config.toml
n_kv_head = 3
head_dim = 64
activation = "geglu"
norm = "rmsnorm"
norm_place = "peri"
norm_eps = 1e-05
positions = "rope"
rope_base = 10000.0
tie_embeddings = true
init_std_o = 0.0411
lr_mult_o = 1.52
lr_head = 0.0111
warmup_steps = 200
schedule = "wsd"
seq_len = 256
Each number is 500 + 50 x the weight over its row's rms, rounded and kept within 0 to 999. Layers, rows and columns count from 0. Numbers have three digits each. The size before them is the row's rms in percent of the matrix's.

# gate: layer 4 MLP gate, 768x192, rms 0.149, rows 387-410, columns 0-191
# up: layer 4 MLP up, 768x192, rms 0.151, rows 387-410, columns 0-191
# down: layer 4 MLP down (transposed), 768x192, rms 0.141, rows 387-410, columns 0-191
gate387 099:463556501488519472508519547539556502489504587410502452517504530505423540436415478522507573479446530572483469522522424527554429479524483550461509539406523593533499570552462461539504507445490532555519481467487454529531591452592521424493474487523490476543566447570558409504448500449478498550469452462480458494409428516445475478453512476517479539462488459395466503458577486396537545458541441497539474639464492408517517515513533435560435528517497617344543495463595415523382476529511583495512504429462568445446504430547547486445437499529496489548508474390397429500425590511525500455
up387 105:484580574487487462642584581561563505600491554419456453500540479452457451441535490401414524463434464491489586486481477502475424498511585530516543547575472483519462505496481507571573516418499590563537510445510481535466496469546409485585495431447406554433535380562522561475497475532457429543436465479518453492541489466473521443495554510559346495496529501557429548476470469606488390479441582531477495495548521569443459486544468579453509538523595476517489561503507522542473430579482553553473487524521530494568532512473469491399462488450475428436469569511552502449563531502517558452
down387 100:481480410486409498430421564504608586441530511519494553497454527580524486527564529464493447528551490469514486460426578514486529420527515408493503486464493452524496488569525555453494540547522398510511526456528594408460492511483589505532443553455482540472544539496438452534382468526529566480549566514411544562541453503494432472567466575438542533469500491528577473575400638516479506553476563488579473503499583514470377500589515507537616396514399509530477479536449487520526519412529524521513475506506444539419443495487535509535539505515506644491557494447580573449477587529503496510
gate388 103:508481452434520487514515597477491485476482487511418445445497521467476525540497475558541506538458542485517555517449537544479431487622507518564498529582483486519423509456485515538421488462482475558454488573463475488611488468506527518618494589513494478486534417511516528489482438446562498490622503387509461414496447594466487472543475536538568496590595534465498409582436551578499499458517528532535441551484366512418480494515464533471489472465628569570397461475546591533607472533566498552361556507488499443483588482565530534459508447485547435592508479518457444418442521488502504555
up388 097:486430497354459530551525371505517563482506455381535449466514491448537599511511535482434487385501521469601595433451525508552529490506441446494577483526510482447509441475563507568583525480530573429497560498479511658489561527595541452528511442512514493506514588498520461440426511543491511566501488535394446567514568520451537488504499487487398604483513605466434499486457460510536451526506484543520475495445576466560520554476447433500513412445424515487560479512454523457504501518493564581537463586497483514434468542423426549524525448575473564437553569544461480470537532483550526575
down388 100:514463469604528458548435461503466459569445553493426553520519517450517425521507459669648438584515424537474510483551491468428529501514470496488527464461607514522519502599484485482499482611520556481468533392540528491368508473451570500439567494452535480468428484492521445532596489609537565465438514491476485506480432478495484520550572524440479494543526561463478534486560488456500492446462460493498475408497450459419556424505567467575505618534431507433476542551541391510484444573514546502494518541511521470434485447595491572554514477462443495530567514563400535484546462459465550449
gate389 108:458486434519483343504466495441560426446443481568518488481454500445500458501394540533484608480501506514455546521586585518504532503469479515557545482575549471526531420517541452486528483517558461527452458441443393461566472568513565493482534513502521502600515512500478378425407463569470475434507532556347440430496516480533475496490434532496508532498473558417417498440515613495557481476481408508496435462507552520488524453457481511433495531460556555558485429523552521513406402588468506438514527529444480455394527515466559550440438557512399548539430501459563481531486526479446566578
up389 105:505510418531478435584483495533562415474516441549493563565479524572476513454491456526453468387516524540492464433620495530434464550451542490433568549496485455514537424443494498520549443584555375460529549441422526450521517478468470550480575521521598405492402438551598515494508432479462484461539498478418512549524547582569526470501499489515465554573507487484479456566439470568507500507425384481437551518520451566507542586542482446429509531557647515432488537471467453523419511417467591459516563515448464576522427499466535435477491597437461521411484490499527532492519526444439537532
down389 100:517490504448547467461466436454484536515541502487667407535479471495502495577547539497455512579497550496450478486501469543593493447561528457508498478506505473520540482559529527439470450516564508516442470533512568411538429589457594417433409454429460522545562600353506529530452470492491628506515527547493493586429462506476458551522519469440481531433528505538511527477573542478465576504368621423530382444459536441508540437513482507493471443443464497521527510549506495444535516517514488499439433452551563542462466490452550551587519391608514528569454516508584480526579474445511493467
gate390 094:445520501490492491473590529480514469443522505477538464502436567477513519466443503510556435569484373469446504470527456407448501547441494488560489576536481491452473564495515504493516449494488440494513514540535535456527486556435506451511511447437587485436420436473476506568513481488449482541567490585462553524370526517539584524584509527515543482518384570463595320470557563493566481513602520483490529494376501482515567477533531567502552547535420553580531471543422449405423471493514455591561564493558550532513429547434491478400493577518436447418475458478466522448520434493531591533
up390 098:456520508464460489486579499461451535525498521478523509475471472501418509508430509539519411537557578456537530503568498529516435545539376452505545435510467523374533519501509483508631529580481454450500504522604522534546442517589513520535490497479615434464412567487458479496522508570388527502539529589439526405455464564587497479462506559451490521565470432520491502470552490394475454543501553515469528552467501537522564453455477479474498529410463625563539463510515334466468448573579523443491486486469560560418556524496476605512580513575477453547475445609460541459538479540562499527
down390 098:503489475479489560490518515481519488479461526446487517489524531433578427474550453409545430512477579569458461491555565502528487502383532478500464427533478420536396538540529505457534563478568567521543538438496432506516622580541469471575492558639534564508560486548574500441402502421525466417613439509491496541490542497473540572535535527506517556471504472539528523626523557583549581477521438487612496415506518598491480504454537386531480512593483513487425509451531474577545618478406527548472491465563498460632504553446470431502465473497462519484498466416512471472474476480507494482
gate391 098:484572459495574455506501586543370503581589570391459530494588482535528420585518445463485461469451574516516467538517510538594362494529551550533399487541545496506490493507520544493512464502547403541537533472514468447487600498557492564479474524495400491583536516539515592510468524460476420608513505569538487477523427406501384443547453492433485509464536507491571517423426572456485595406530474550509552476480505490485454476477536489523456466491465573564534420551479433559385514533480483422471468532549531478462463559519438513506518458527466477516457485517572398520528439528583437542
up391 097:515495470464505474526456522479584483596499495466468557535420524524484578541484592476473443566532450447587586416462560512376624524553543520525500425474510505507497566447481486548514513511558488479490488564550538508495416461412522414517496411413546515468487539513545518460502451428502423512436432445568453470499534561517491546524408517484395595487479479507483569463571528478538493418509592498525482523453472607445527523536456600500416572532511452466559480464443538507541403467556538547431523482577397454552578519582425516519493523527433455420589576443510492467551558528513544496
down391 101:454480408514520447567537634518494509528564496478472477530523432414511546633521515513418493503497600498521454519504479477589442457529469476563535448582468510559494491552550619507436508438541495420495576442432439511534548534515435463492508567554474443451494403526464556491441496418534477474574614436505460560486515428459497610474577472553473463505539508489416494622466507506544537498471539489484551504512573464486442457517523490415392430452529579422547495466485486475490474540513484482516343511491480655507494459473506448458534527523528464466485460452550462544497470548450491595
gate392 112:508504551487489412573540561486546478503457485427427514481488449554584562507419491635430464527540428560437425451527441470578518547527487530530569438490416497507515434455577609526456588527488538515605436461577561550426444499580487537492582557471500500466574546465415479416449492516485436471469564570410509515496480475531512406527475586533430474468468526535472485475505486518512471574521565506603465515552488508474434506433472464568467531505413401504569503415461519516514510452481461419548524508473518622528536580462521471526482408476496527521456558582458491553426559434562515496
up392 107:417548516485525554481483455445479451503501460679475452495565513553425520472497500554543496504492516504514591488467468535504537413507448502440519469538520462453520464598458523526522519470477502509468518472555432510599457392618492509493445547545493494479542500477550575454524417537501444532421530517430573498471566458582554529490465534555419524598514439476481425443437533406480439560479522556575478453524487455427505511543424440525544421459511487370558497493506404519516507519585560499490532496523485524418511495359523547618437531518446556436573419485474461491573491571421516540
down392 102:520516485578415464519570527357548470469492516395489461593490446416535428506585477482547558492581421529495459456496515534471524538514508544500487524491373484500524501501532490528524478513563494542471459473449484564503500546547534415520523499504496553426510478518409474506481572450532521520572497514565367440469503455473535501462501522503509528452516451573423506501482496487531575534492592405509453481494462547480508506461473534595540537431452465514520552485454610568528503491426483584559454457398494480685619492583538525532477499407519582556425513573484519524548443406530438572
gate393 102:471548466517437516421454473410493466488545575501525512532438517568527440426522435452625427490471530500580505538419588471551533500548500537577439560489478489425445460440540502574573588551509433485513541448504511539478571521471518531467429627554474542480440587553619508479547524482498524489541502510592544502505531524489492531540510501519477536508558443511464513493425421571499495480444423477520538405556439505539523556510505527519494531571494510457464505494481522507516502595555526488538512579442471401491412425490514424527658582403419498527454423529551526539485540363511587505
up393 099:472495499445495487571564608416420562483507479547410486508501487540456533529558586549462569559527513575497476488495446477475548442488470547467513542573555603458496457495531434511536623482446496514443520458504495474431508433466556371462494479428577513481474484501482526572471449552501470578449442477492523392506429548442520411431507509554459503507409521461530463477558622347476597524458497528497491580500499599468506486546545503482503640487548517483403456536455536514589490486548459581568555576542441464498537557454556488565461451522427499439538540482513524452484446517554475484
down393 098:529511527452458496469469531518515399551490535598522526514539511563533463507489484492667480459354535538532548509510587464513477451545509498560447503509423529496530410490442505504471436364466509542542472521480468479571489526465475525510490538519380521492559533442572471445452485484522539600461541535468451547458517528511550482464525434443553530502546461502443549546422418667432488488468416442466534398561519474514520494486460547525476432552554427539580535476474486462547526490496532474484412384525500533532472506520552557497593598569502571564424401509473534492509609489448548495
gate394 105:477506432427591484623510452526500472545597507497541532478464443492502581540528442517547512447552503478458458471593559494479451501438549448483622415572582502528568501466522523520480479440437473445530501533451487459583436547430484480446459424501487510525519454521491525516429497476477491458455454511521535496428527443486488445485452469446508411445508572452515439451571519546416524500453355404449499513502501425552524563523397478473613539413487466452580495532402419490416531528553454520431585533505446421569529513445504516480484408485569486574528482622536511427479445553498468525
up394 105:454414551420362551530620547451381564498432567481540480412522435472520486436443513448477439599456582434586579493533507612523456551546482426538433473495375449456497518442500478528525481466501551549421451495493526509485463413527510442647507465516502526455561571512440532466469491492480513427550486531541507543445466541489528437486542464572466564551426524463538581483469416424457531571535474562468473498451561533498522440517566419504551528457491512467514475441508504539461453420536478506506417479414540541508448540430473507502524496488442553534500516418455472450423488488486523589
down394 103:434553405525549487583473468544446477522582496570470458603490493612464525563523558539498510516523449420432384572541479483451469450436454517427527523404652574494518424604559578470543434460523543494499523560456510510482535481456455599387497630540517483481452501472507478540508452492515430517530450454512503488511523530487526488431504462465458442495497429505484496470421528584454570543466537476406534475436460458516529526466465439494593439579474502422435519578454494567486512571449465511417524514510401499450528519540471511432489498507411435517629504503538487563528527527547474524
gate395 106:507505546597460555450584459493577525499572521595506458520521541532463483550442557514489470498432499485488518469504571526559472489535502573527565468448522492568503433516475488381504413559523574491577627494574458531482572565534502514418490451535472490509569465523545451463491488521451502530515464501422469467483521513485586545482494525460459491513633492419586519534548557492524567531449497598486480449466534489549473454531458675508472441549413472451410454538436480514518547589461406631514459473546596548443556498491418565471456449431474445555469426499536478479518547538536571559
up395 106:465506499547481486534526507567530483479522581519432471505525456461484581499506505513522480507480522504448504477426441480500474396549477537495497431519320565577552522471517465508499501556571539464458434521469531454523418573421496579570498517476561506526464535532534523523432521501462590524490495449580520577513420497508505539562528489525445486409505564464477517519446451537495507443487359475487425490543439540476533460506461545512514526358552480492493643525496398588537496517458595572479590541445525488516554516552468539399499516441446462533609506595488554587608446569600505476
down395 103:592476472539566593531580464454492508547498478526567527470458505556546547541368455539555554524528524424497530522451540478498470594415551380542490552478559478513580485471597423508558509484460562486451549554514464474465509463542497458554413559520426452446510463481521531445512442524505444483408494606398551456485461518492480486528575595492499439516514496511510517500631547530403523454438452481508638522603447443523523442527526513404468478585584459458491437446514379529468466522597493480539477520506505521458442549451545513457614528531471520475543404509557478537511500485490502475
gate396 104:450513549485528539493527609569507592471395527440486591518468391439503482472521470544465550488545502528534474518469476430481460542595550531569476409469493516545391570492463547503502519464458444500517513485550467477537458530498472402499452408429489563520441447557462404502522501396562539454578467468479449590468466609531474554421489536511579466490475479427526476501541522510555524401552541493554401495560499519507449453423445441518577511474468412542446508499501556534524599538518561545521457635504426547516519492605546505594440432473546506553469450615503537490521485464444528499
up396 103:460499578465475602458522411468524514417459550491493460519482570474483468577396476515538500543502537502499457517489520465385408468490474534565467539514564365507379525573492435486522599431510498512493448550504534502511502563479475461443513488541502578467520489436423434520501509482571566467566536476550596537406492555456529430446544458498580438553483463461432554400515507467405497485496503506490459446452445525428439504494518410463517479568465493517412412437545456462498477522457572664416538456496516565395461400554495464543526550530491540443406527535458494502511482483462454509
down396 103:469503482506566468511436470512515603421437428409416506493449540526514498426496521484491563480513416590538416398540485523497476464524505529501521508560504496578457487520553490568454539487484522484562598520461471555516538431484536525477469405378508549529515496542465495473510509556438464448553504480461428455530527503549512610519485605556503581595438438583586397571596542545496570564517515538532508552503499529560458516381498547546530385494520390592495480499550583594477497452519463494483423539486499539591522491556482491485514442541479541584478384507514579531573539480466487511
gate397 099:497493490519484466500534450567457517472434491530422550558446505449415509533480512533413535363551533422508552516533473507480592515514430461497458441464437478500488521479491471503441428531490523532620528484530519554424502534517558497543485482504537575538486447476591541426541488511402442476419466496530505565438506536519476502486473486543485384560524444556582554510483528646490551517483533440553429589544529398589503507560545551426564517471502470617450538502481400440581437417470532554468518510452444486406448521467493546565622509477575470438522463488549420484560550522482535590
up397 092:531525521485543491460479448575402554497500534450435465555503415507399572507421482492403516409518559432461495434584470515412543499461422526441561535519447468442373562446416591471509415521535558531603520427514468500474552565376509517525435539482540544519537480480518546508493446543481530476394520556472536593404396515473523461492518568543539413548443501552519580521491488524515407576548489510539445535467513403517531534487526529503466531479524499611461487488463396407523506418481517548446541562502473539467457476549548528571538518470589493498507528516556478514523594486442543496
down397 103:445577439486470508519515541459464451532508431478537443410536593474479454492490487475489496505463471543538419445549475439492443494470526456458538434443572446544486421518550481531438425431425426459439390525540461457443452486526633474440525432497436457486521484594404360481501551498524473554565496457503573400536484478533424552475485515510512467465478451460473586454615542407561470471459463472517539452471412515447498461442497448546512489470491395472532511515535607422500503488563492422497538481577460533531566485558375451494591460543384491493513527480483506489530546548508534584
gate398 092:453478421491492573479467532492507436462505583443436498506463539435456512516558433505487588586561559498545544602549514594446466501648458427482521417460482500430466446524493494542447504518505425410518539574581512508528429555487477510483478431547567547507527501509485500499570490408465467470515558596533453536585513462602474368509457556437500550450453542504564457497583468484465405432495551468547555475543445419487560499542430427484472496510547519507552573461538518430510556504468495519523513511626506487441465425449490527555440596425566503422479448455472450482524510411521580533
up398 098:537615570454481535506500503469508463495543501432533478467523492583478485568503411472483501422468507461462485482391462438483486502612618585434460500471470536523469455490476582527584439479493483542619570480439559541601567524387445462507511472449467463561500511472552472541560474460494385510404495501528529520464578534487452457555474556481530470525589532509525567438566511445574531503542502543556596494581425524476465532453537572524512453591450534498509573447641498593542523513549466479520508500496436528438550438522444551518555461519568508494481467504434478405535508631479455500
down398 105:470510512447487483542572496432539575523468389477470554489457485493507490485383574462428517532504561438561466604478488471510569437454507537608476510550490518540508511440534558516509501486575530508466514368472505442487569405496474461489443475573539457460461518525413456459412548448506510495444496447525428564479395454555481515448554538509419515491481476467500530475577460514511516501427421479430422418556522482551467508503487462389489457516458530554465429462515467398467488463473490590464474573486580413416489540486432421436538480484495537495594552560536573591472521402513635448
gate399 103:539560498544537551469485511559473489473452536479486604505539434431527478526471517529602539492615475417518547487558480453566652483512479439546573431537455531555523503415444435543504470490563551478509466392456446575576445496438471429540455507524542508512494590530528447558464533502544448496554422493535508439538514436565552579598467514518427541417495502542499497490569579393453541620552556536497544482490467528585500440373541489495468536512441440399597516490490450498406495493490581444578477540566462521543495502507494441487542527555470490544499526531508454507555464432596482470
up399 098:566452513495455521567516503474526640490544520457480497514455473473591453544359572465548508396522488507490477569577484612475566547504525518505508557504542497418533490462538514541532451564480463467524449499581465503507443453483491459557466523491536540505543534496545559574502441452434518469535566489474526472539392533516462501438538497536390562553518484489524370508596510593520494524481462456625516553486565446502515545534425474494560442463566441491508481602635455571520498550551455501629477463571541563523475472480587571534448454445511482472451555492516406489396486506548456467
down399 099:509499456497525511475540483570501405510521551480511465410543557429489486406546467506499484525459487492538545472503506473490576482469439474542458451567510537564482469468530333451546587521526487561536589438553541512468571520506499520453466483555562427535479490449504316511542482480520486504514429489543456434432487566485498541625405508529524531469449533549547547521536538415476457522540542517479494503581401481590537509440601414497507500503423456512450398468409561547487450537508578500437479591490407430522514576559464449445598586502507519479450459499499549551596536527453457510
gate400 104:514430498457544586504474531591466492500437543448564443493578530419575541653503503478504493530488519504550497569500558380508540466432474512577389584428425388543501504569471499483507508553528497464499441488497530459531587482507482551503454586455527508487517461545441376509453531519374524594469504466500456526447407437521478486484479564465488552501604527425553521504516510485495448540413496552464389451452497584452437464553486524495415521481511451546514468446548434545395581486469505534425448497482484456466519465463471468470505398495509460555487559511504459541430533602485405474
up400 110:549508557548434512518508433472490510431516502463531458501489496388505466516452600434493471455531520541547471470529503389494483512453530457481537519462491492498487484378616446541455521487389522586505399379444520440449559478508458492436468518536407485371472541543451553506498419553494546506508458543501508474489597581481547519525449486461449487429504566570427504467522494471612565516535581533566592436546475433547419521556577468556522488436517426501505512475421555519522525484466384538512448499555398498549516489426606486441488540519540583571502547503451527567410514474531488480
down400 105:460528508530538458504490490454388452409458449507430454507512443510574547455456451518533481551469497469540535518474433560540443489465482551512454499490633429476418532557428474562479455412443457530497512469439589601558468582511612493508458404505507602523429397518418513502506577420444557462487485488503572514523507590549435382408535501548390494493522449473526460497523534467441437475491467567493508472548582570391521604475487492503507388476486504426458393509528505475529520517464484532463455469537553536484521493475407523490438534427587487467514510530559535454528442511511501418
gate401 101:552425510561511518602463513502523571431445488512455417475490535538433484575482444521480467524478483576437421587557614441454551523505462457528439567497489498523547596512554523446435493548562473470480534419534474524556462519508553514509462521521480563515491451456553561538469529521465575622490528443624466541497484551517571526457519370514519588504455476416541503602548450481497450473507483544509488532442471468517523450460443525559467504612481394442511491441570555599557446416515550458492420480512554543420495497536531382501570472412438552510527444489577476391552481512467506507
up401 091:516435633612496489582535485480388459442422491536486516485459499504473471552504477431574494503575559605497397483529573427396540533511482497481474556429493484581561485484499466460500497571446444495447478609521481533470482474472523461480489525561445447507509395502561469551505534447505532507497526380594474577508506512550481522490475527571522464459524527476556485611559471518524502471457471439577486405534493517462418449527424562553384515557478501438552405396520575486525432469494552475481455476501477538440490480575524460512534490470535546528543523451659520560517608466463530533
down401 107:571414515505571528428568473381479452556476550414600533506578456569527562492543516490529562450455442391464472519541546466567568524521576547502497395478488402467475464509430469479493389481433493566459517468506454461465471504521433463491504438520460448469521479526430451491492523515495478512668557488516438455592495453561518448538536513567495448533552553532445478512526542552508556568436391420528502461524397504485575554505513506500480504446506535506418441531415498475538430601549446558453563521540474444520510557455537487494535517445548377547538576534525552486439514444524551562
gate402 089:497463390490568498422555546445455475462537489552488504610568428560452576484443495497507485419576425500446470524481494557426535456451462533546422549491429527528490523501449484518448518522394395532512437463485530577426605582511499544444550449515505551484525453406474446421523607468553417495583484569444465421361483597474495410557472471522472455466532418542391498435518486539493426525470502516466426504480491501480566591576455514529479491478559530455571535494416503568444482527504479533457529457457539466460471487525475471498482533525385490517512454534435535580571553530517453523
up402 086:490460416476527522458471584396446471431630510438489461584610453622456539459450463532494518407480451486482526523472531481429452465453483490483448513449430530576484495450445482541412488559401472489522442459541539575436501524466528462443453402515509522556548431384539456445580571466548431444469507612422453475425500544474487513560445533503486419491574433484371489477483488508536454444534490525487514486502520512496597547603463430533486565402481524400520532463487476533438570491477558473460516494495457486531428435465509536529518483532434542527553528535487547580571531469554471505
down402 102:536535566426443504567413534474560563511574567452469539532476620432431488467505488494490476479394415453501589527488542512508476558615478451548501489479493463490536442419464411516485606464465564459520459510551528468511450508597543494562565566524548506481491502508471517617519559452389483541418539403544610533534489476528618548512503479465481510537586526571527488525455530497425586538485462414496506532465542536558463433552486485468536489537452481449500484525598457533482427547460490554537445499546456458580369530494482593543568517560577481429495526464573549445534459536492483519
gate403 094:541568488525422468449459602486495510451570497564461501474491514416440474561628561486455520447411597446542496473426556510548475489558505513513418493563464480436523476499426461572535441510588525401531604497473529523490546490612529471535536530469456501462468566511573506525503480532502419524487456521483512498585454544514523585445449446554526450572446475445583431470382540500416545443533501441553463504493537574492456423513404502438501479587550508470548501431366490520563486417598529526483558493445531491451494466480571464483556528544472509470536410443488550399481475428546449502
up403 097:566591495444579488533560431489479485574525396509386561560491515516529506489486555490490451446480573512581529506557506546529573474465488363571486467542465488445494504547506538458447558476435533503453576415469521509520363402511437579553471492429454456571501532575464416476468469488507421477501528601530497513548586488551565508591503450477455470607476475562509481373533531478529576548534559439525455546515447538532436488507467552560471548545520549492527523466491471572453447599467483512553471496415604469511483497555458420455612446506494470481506562492418446453523532532464455505
down403 093:459392528538486519447411473477456407522488520546546440529482517486514502496521542500431520558446585518385471489471562468453450506499557573510501446484477414518484487518374501517579492550551492452442513557555502485437520488543562399430471549613524505514524520404527599526527508414446506629606522465502427475479476498366510501401530501571546576543536547442501504531518504514476503465488469566483510412474487515563523504549478510464523458511480452460500441605529560451563506475488436497483527475533500577459527573420485516567437584406552460515566389466523501569386471434508560461
gate404 098:479563528425509435520471543499574459484612523430472551560415488614505563536377577533497516542498507455463464472446611410535490441523511554457479555622535486484426554469465434488554474536480614426551467581491552506536452416546394512535407478425469529595514506439528473501504481509464543526571488527436536540485468550610419447422478489434481465555480481436499505486518470478479502501587613515513488474572447491503516446538536523444618468564526507413487485510386500443489529532468550560512492514532518539424578506432523479492497498481499516422481455550517461482508515540553568606
up404 100:485439466481465443538514484453466453429588509442582480568545463514428394507448490445425395499487478521525504472453422492569581562419529553569485520606509417536551489512563537538499441468530460543533501482492449557388428549535501420524494509489583546489465572501497458605490540479396571408553505505525549490538511501465501493531553672518473445568506545514482562521459438479517520520569498498538391374555521504448464504471525580386449490483434548572517551481484556482508476467493456535503502530495539543510464535428586464389483500448520544436435518522440529521564479452517572441
down404 100:507563471471549623540471490518509472508515532535541480483496620492523542456532554536649583542522488469513513472519522471495534478521493433551404441511508476558512547503523619524485564480598607548445455515428570439489483505465569547467557633423500471475571484580497483461527404530489476575483422482510375456521505507518493469452480381498530510494450408492465463548494487543431561461449478494473498549418538550479550518426462394542519499497522448507469563517526509464422502483523478456424440481624503434549509506538457421576509511510509405579432441548536592522459501505441416452
gate405 094:399441486536500522508468476530437602493410576441500463579459454453513421535497507453472532521494433458538478527493547534614528498448428414532572545511496610520392609467465438527451509542467468508528549510536541491551554506408509449562491493498394463513447511453495508437473450504484492606481533462462496437479542442439580553505398500539524529449583460490476490544550554419579462525482556551545438536496560604552428528471525378511518509537544522447491540484506544510497549516364495528457575606551455473485452472558489541565505466487504412479521533450519414568429446469440452566
up405 097:481552568512495556579492528500517542451470554520422473394567518509466465486398469517497545524476422438510470506449486585611530485441492454485514553507451459516412561567477406539534542571532438561513524471499487577470491469467500449476530517535515489433472541542567540503445533478464496517441504435523599536461641601503453468490568493486393513519495453520538472514561490455562436538433480455515401487579490491613462584524521404535564495479522490437591546484564560526449529483488436451542545490576454517678533563554484554443460468519539478538517606430435527564442449476505499468
down405 095:496494450522435444514342487537516426548482455524630509493473593523525522495557531481491528371447559503564483478493508481434493535477508568513534526548429529483523442489442506505536452542441490390494513573402497385502516517413475516468428542448511467511508518562521489554573471557469564494598504465528516475599502474476589485513528544498527495434525542516453525494531513560433516491480422574492542510486454488435568450612469527453537560441533479533463459568432438508508519528524475620505533495412575575502451573383603440577441600478393533520491476529568468468548455447488457476
gate406 101:517458535482440481496522518527566506419474506451480490494415467540450481535485529397450551416586551523500507466453477535510620489508515483558485477467525598494440499430543507458555493413633454527491609517476465469483488411474530479607469411495528517460573551456442529443592477539561569445432594496523508400471524464508569517433426565545469434480508467396490456557494585499470439496579474528478445435409496479531529421556526497505563492584493542471448563509595504546531513507517466456462506482556529549487430372409606595565482494461497505480475594484509427488460476463516547497
up406 096:573527518482443466515475519489528525461467526468457501458399485498452524489497527503463531462557553530463497483521555534507544545536498498603425462399546556497446495424526536434522535394583420494543624491494491498488458520495569473600517438565593516437590600446381535518582508546533533449454630512548536397543479486454512472415449532543504425454526468443523477527526580457476444443547518494480433434383514480579535423578600477497569489513512522444416596569594468571517513513497467430498513485482527479453431423406545536486495459526491485464552583513497464545449502453500489532
down406 091:520549515520549535523525491531470539548518464592535485575459449456486520461483543507501475477518398479454443542487505524479443404495537490459589497550440472535550451542436503493376531545421496434439410432468491489481546511628530508416462549467512466479501450567411495512451428433525506572500450451573491429544502432528492462567584426493554526604466506568513497497501458518528578436523460490540607501539468572358417533472457551485478460503519520479475400467419488560551583516432465521473533496487472538475509617576444401435517480487557483534501434532522551469557550418632445496
gate407 101:492491415488519477477550555506498490466531499426483507446516514457601541518470455537517522488502642491519480482483483447559544460457514467511449482504463453603486525461543503414502477575524534527477527629438555507445567483486510480466446469502496513407500485452536469517515465498566445483475508521416538496609469595514459492563526464433449476454636489517483617566424538500472650536505396584508515543520491564402528487509473529441489454632487547382513565502511502598479506498441435497455547458471384543479431489420464515472457480527507503562503414527541395500563454385475493514
up407 095:534507529596534535444548488516536521427547534551452524535445447480415509527554571510555469569451499509447554470425595556465506473461498519475556494439534529485585516565461408386541487527434473458465482460439554585505559459447543528486572520493547444567464511510494485423492494464561542516552473513444598505509532446502455593426452491491497484511411587447462469419481564494535473511476538435462530486552436443460524539558370506482466592570560434520468512484445569444540576556519568575422444607496512516524521448579495589456622504538480452472456604487521430582535529463523533422
down407 101:376463457503492499527536520528496509554503484606483396481453484460496517558492478605491466600500478540529455445469448450535491476453456562609553542453505564408512503471511562521414528500516530575551546495523521485455497502453561469478582478562436504473511504495651470575512481515442522531543516540605411518557453471554437459465506486437363574504507502547512505538569486548482491499499472629469549476365524484505473491536548524458549465468507470517529552547510527550475584439460605510512463507515436501490448480420376462537574383509511564410527566452480466461492482485386561526
gate408 097:506480527488501548420493541439436500563481549442476533493527498455537535495502553505508527560520577476479510428460483467464371479525465604522504504495496494454420534421529521450490411464457488497448454500493460543465558549542480502485515510575535559449447496549467495463434430379502553496526473484606465499502621552498521477537569498517446627457469500573510477451513578578460558478473431512447589557596450453500403498429472520532505444562469549464566435541503535392509420461341514447520458417507446548492502474446431456476564561471525440522445488540578493580440485415377455509
up408 097:508411584441493459505442465525579460457473454555578464548512561524512481562582531507438499508581574542544473441536500527538582403404462445448505461542530506522611544477444476534464496484487497463510514416528481514494443432466444505514508548551481565490447572454519488500598574555409527492500475472520573529513534460510409480540535407498440502499466631394562552546399515487516545427504481495450503464524504467533498475438520516545536540528490446503513463541466439556476613506622525434448402465536465593451576545605501401493549460486425447479523450547514565400521462556550445476
down408 098:496511496652493530488501553389488517524508523447551464460452466465482510542480565492584533498493405477436460563491556453511455503557490549519441559587541562506458390564581542520485523500514472600477461532507521540526541537478566411500386501559542411435576467466408456473470456449519526476487400552487453519460455571579585469509488473459523506467497438414473500468579548518521514464492490475574528429501508475511500451569426442554500547489504462545514573437500535405497532461410468489497506506457489480665497407482564581533558610441491524543472534599414440585534473459498501530
gate409 103:497469444475474543475498546467422466493562452589431590475438549546406459532468453569486528512499440562482504533547435389499552506471489536467423540528536489579371510436444480551522483556580481453428569485420499573507460502464611569436506503529461473502525510520433492521471421516462451450520501446507566464519447487560462526478504547440489421596501501428572529446522429493520452477545554524550484533580421587488525549565532531486380457497523497487508479517509493341497601556497553507533465496498473536506513476600566642449488423438481424441509505517505427493458473607472477454
up409 098:518478529531512507477477553534517490525539449507566547524520547436513465537485526558482511499555587536458552462468458468500513497578478592533450511444579518502451513519553548539533544545592606486415555479547559433581516492418535484578516447359547574586552559507427446485499464489380484591468431492449476483577460491557487558578427508500575479547581493538553451390433540499522449469473611508578484522488522460560443450518477504508393450439504517472553510441394482519480461427481542450482457546547540478431545446466502566430473477466463474581546452471572407525470410478447529409
down409 108:511533471590422426556486477531549494597524454523487509538543450362575493487525525459497496460525556444476521504587517482501504467489538556451501503482606555396597477519516513388553406564435514490474498489475459532478508490516483517652408510442475463472455518589428524538475469436460495502450597440499387432540526561449486393505466425540382442593494443505446485480539548497483500473486423535513444503423533508512560568533439412570584526562560524462561491518470522435427433596529497617448484460487504467530502497439496555486534526493481489459463563476580478438511463492492513455
gate410 091:518439449524532516472521584474370506463488552478512427575550386462513582447525503491417413458551468458549439486493588521447482528541464452555439546563523567469475559393490557537497520546412518433498529396497524477571483554555425440513383513420569508494470566506417521623423455519481517437505466495562430490436537590572542443498468431493598449499521432523469501390542502511522488456528497498547419509536561477454563517522455489562434384568461533511461560510370471484524462476514467452554498519490518481490472482531492418428549430496452484516461499501472511418449541456527532510
up410 093:427474549433470491447472429463472470438576519635506537433481511575488446620522463538516558534468492543503642534550516496543487455479453601523581498469545390528488456465501472574518524500562509552515465591533477508487585460445550450433493510590447606499534509500486450368491526522463431603464565493506494426605452425452536457524498509542437601500466542519505462549489522453566464562490453587396507415560433537490484490470505466539554540432583501536532423477615507471467528531400540534481496468490506497510595549492495523491552569498533562475565556497511463545497517549521464479
down410 101:557506457385504531491540515518461499499448512602463442467477461521435479492474544521446585514629573496485520544527472524465497394436511511473501401519514514520407507520570547521528611451493539556471565350523479532438575426506385510441486547424487447416565493448401553492575495623416511533505478507530467439554448490503520408524498456434640467508467512535466504466527491499452422493530519515422486499523536559449463457448502493516539418479419493503475595387473500514439477523469545444524545503499497491564548491587573579484519543478482521460425514509453578413526479445509520552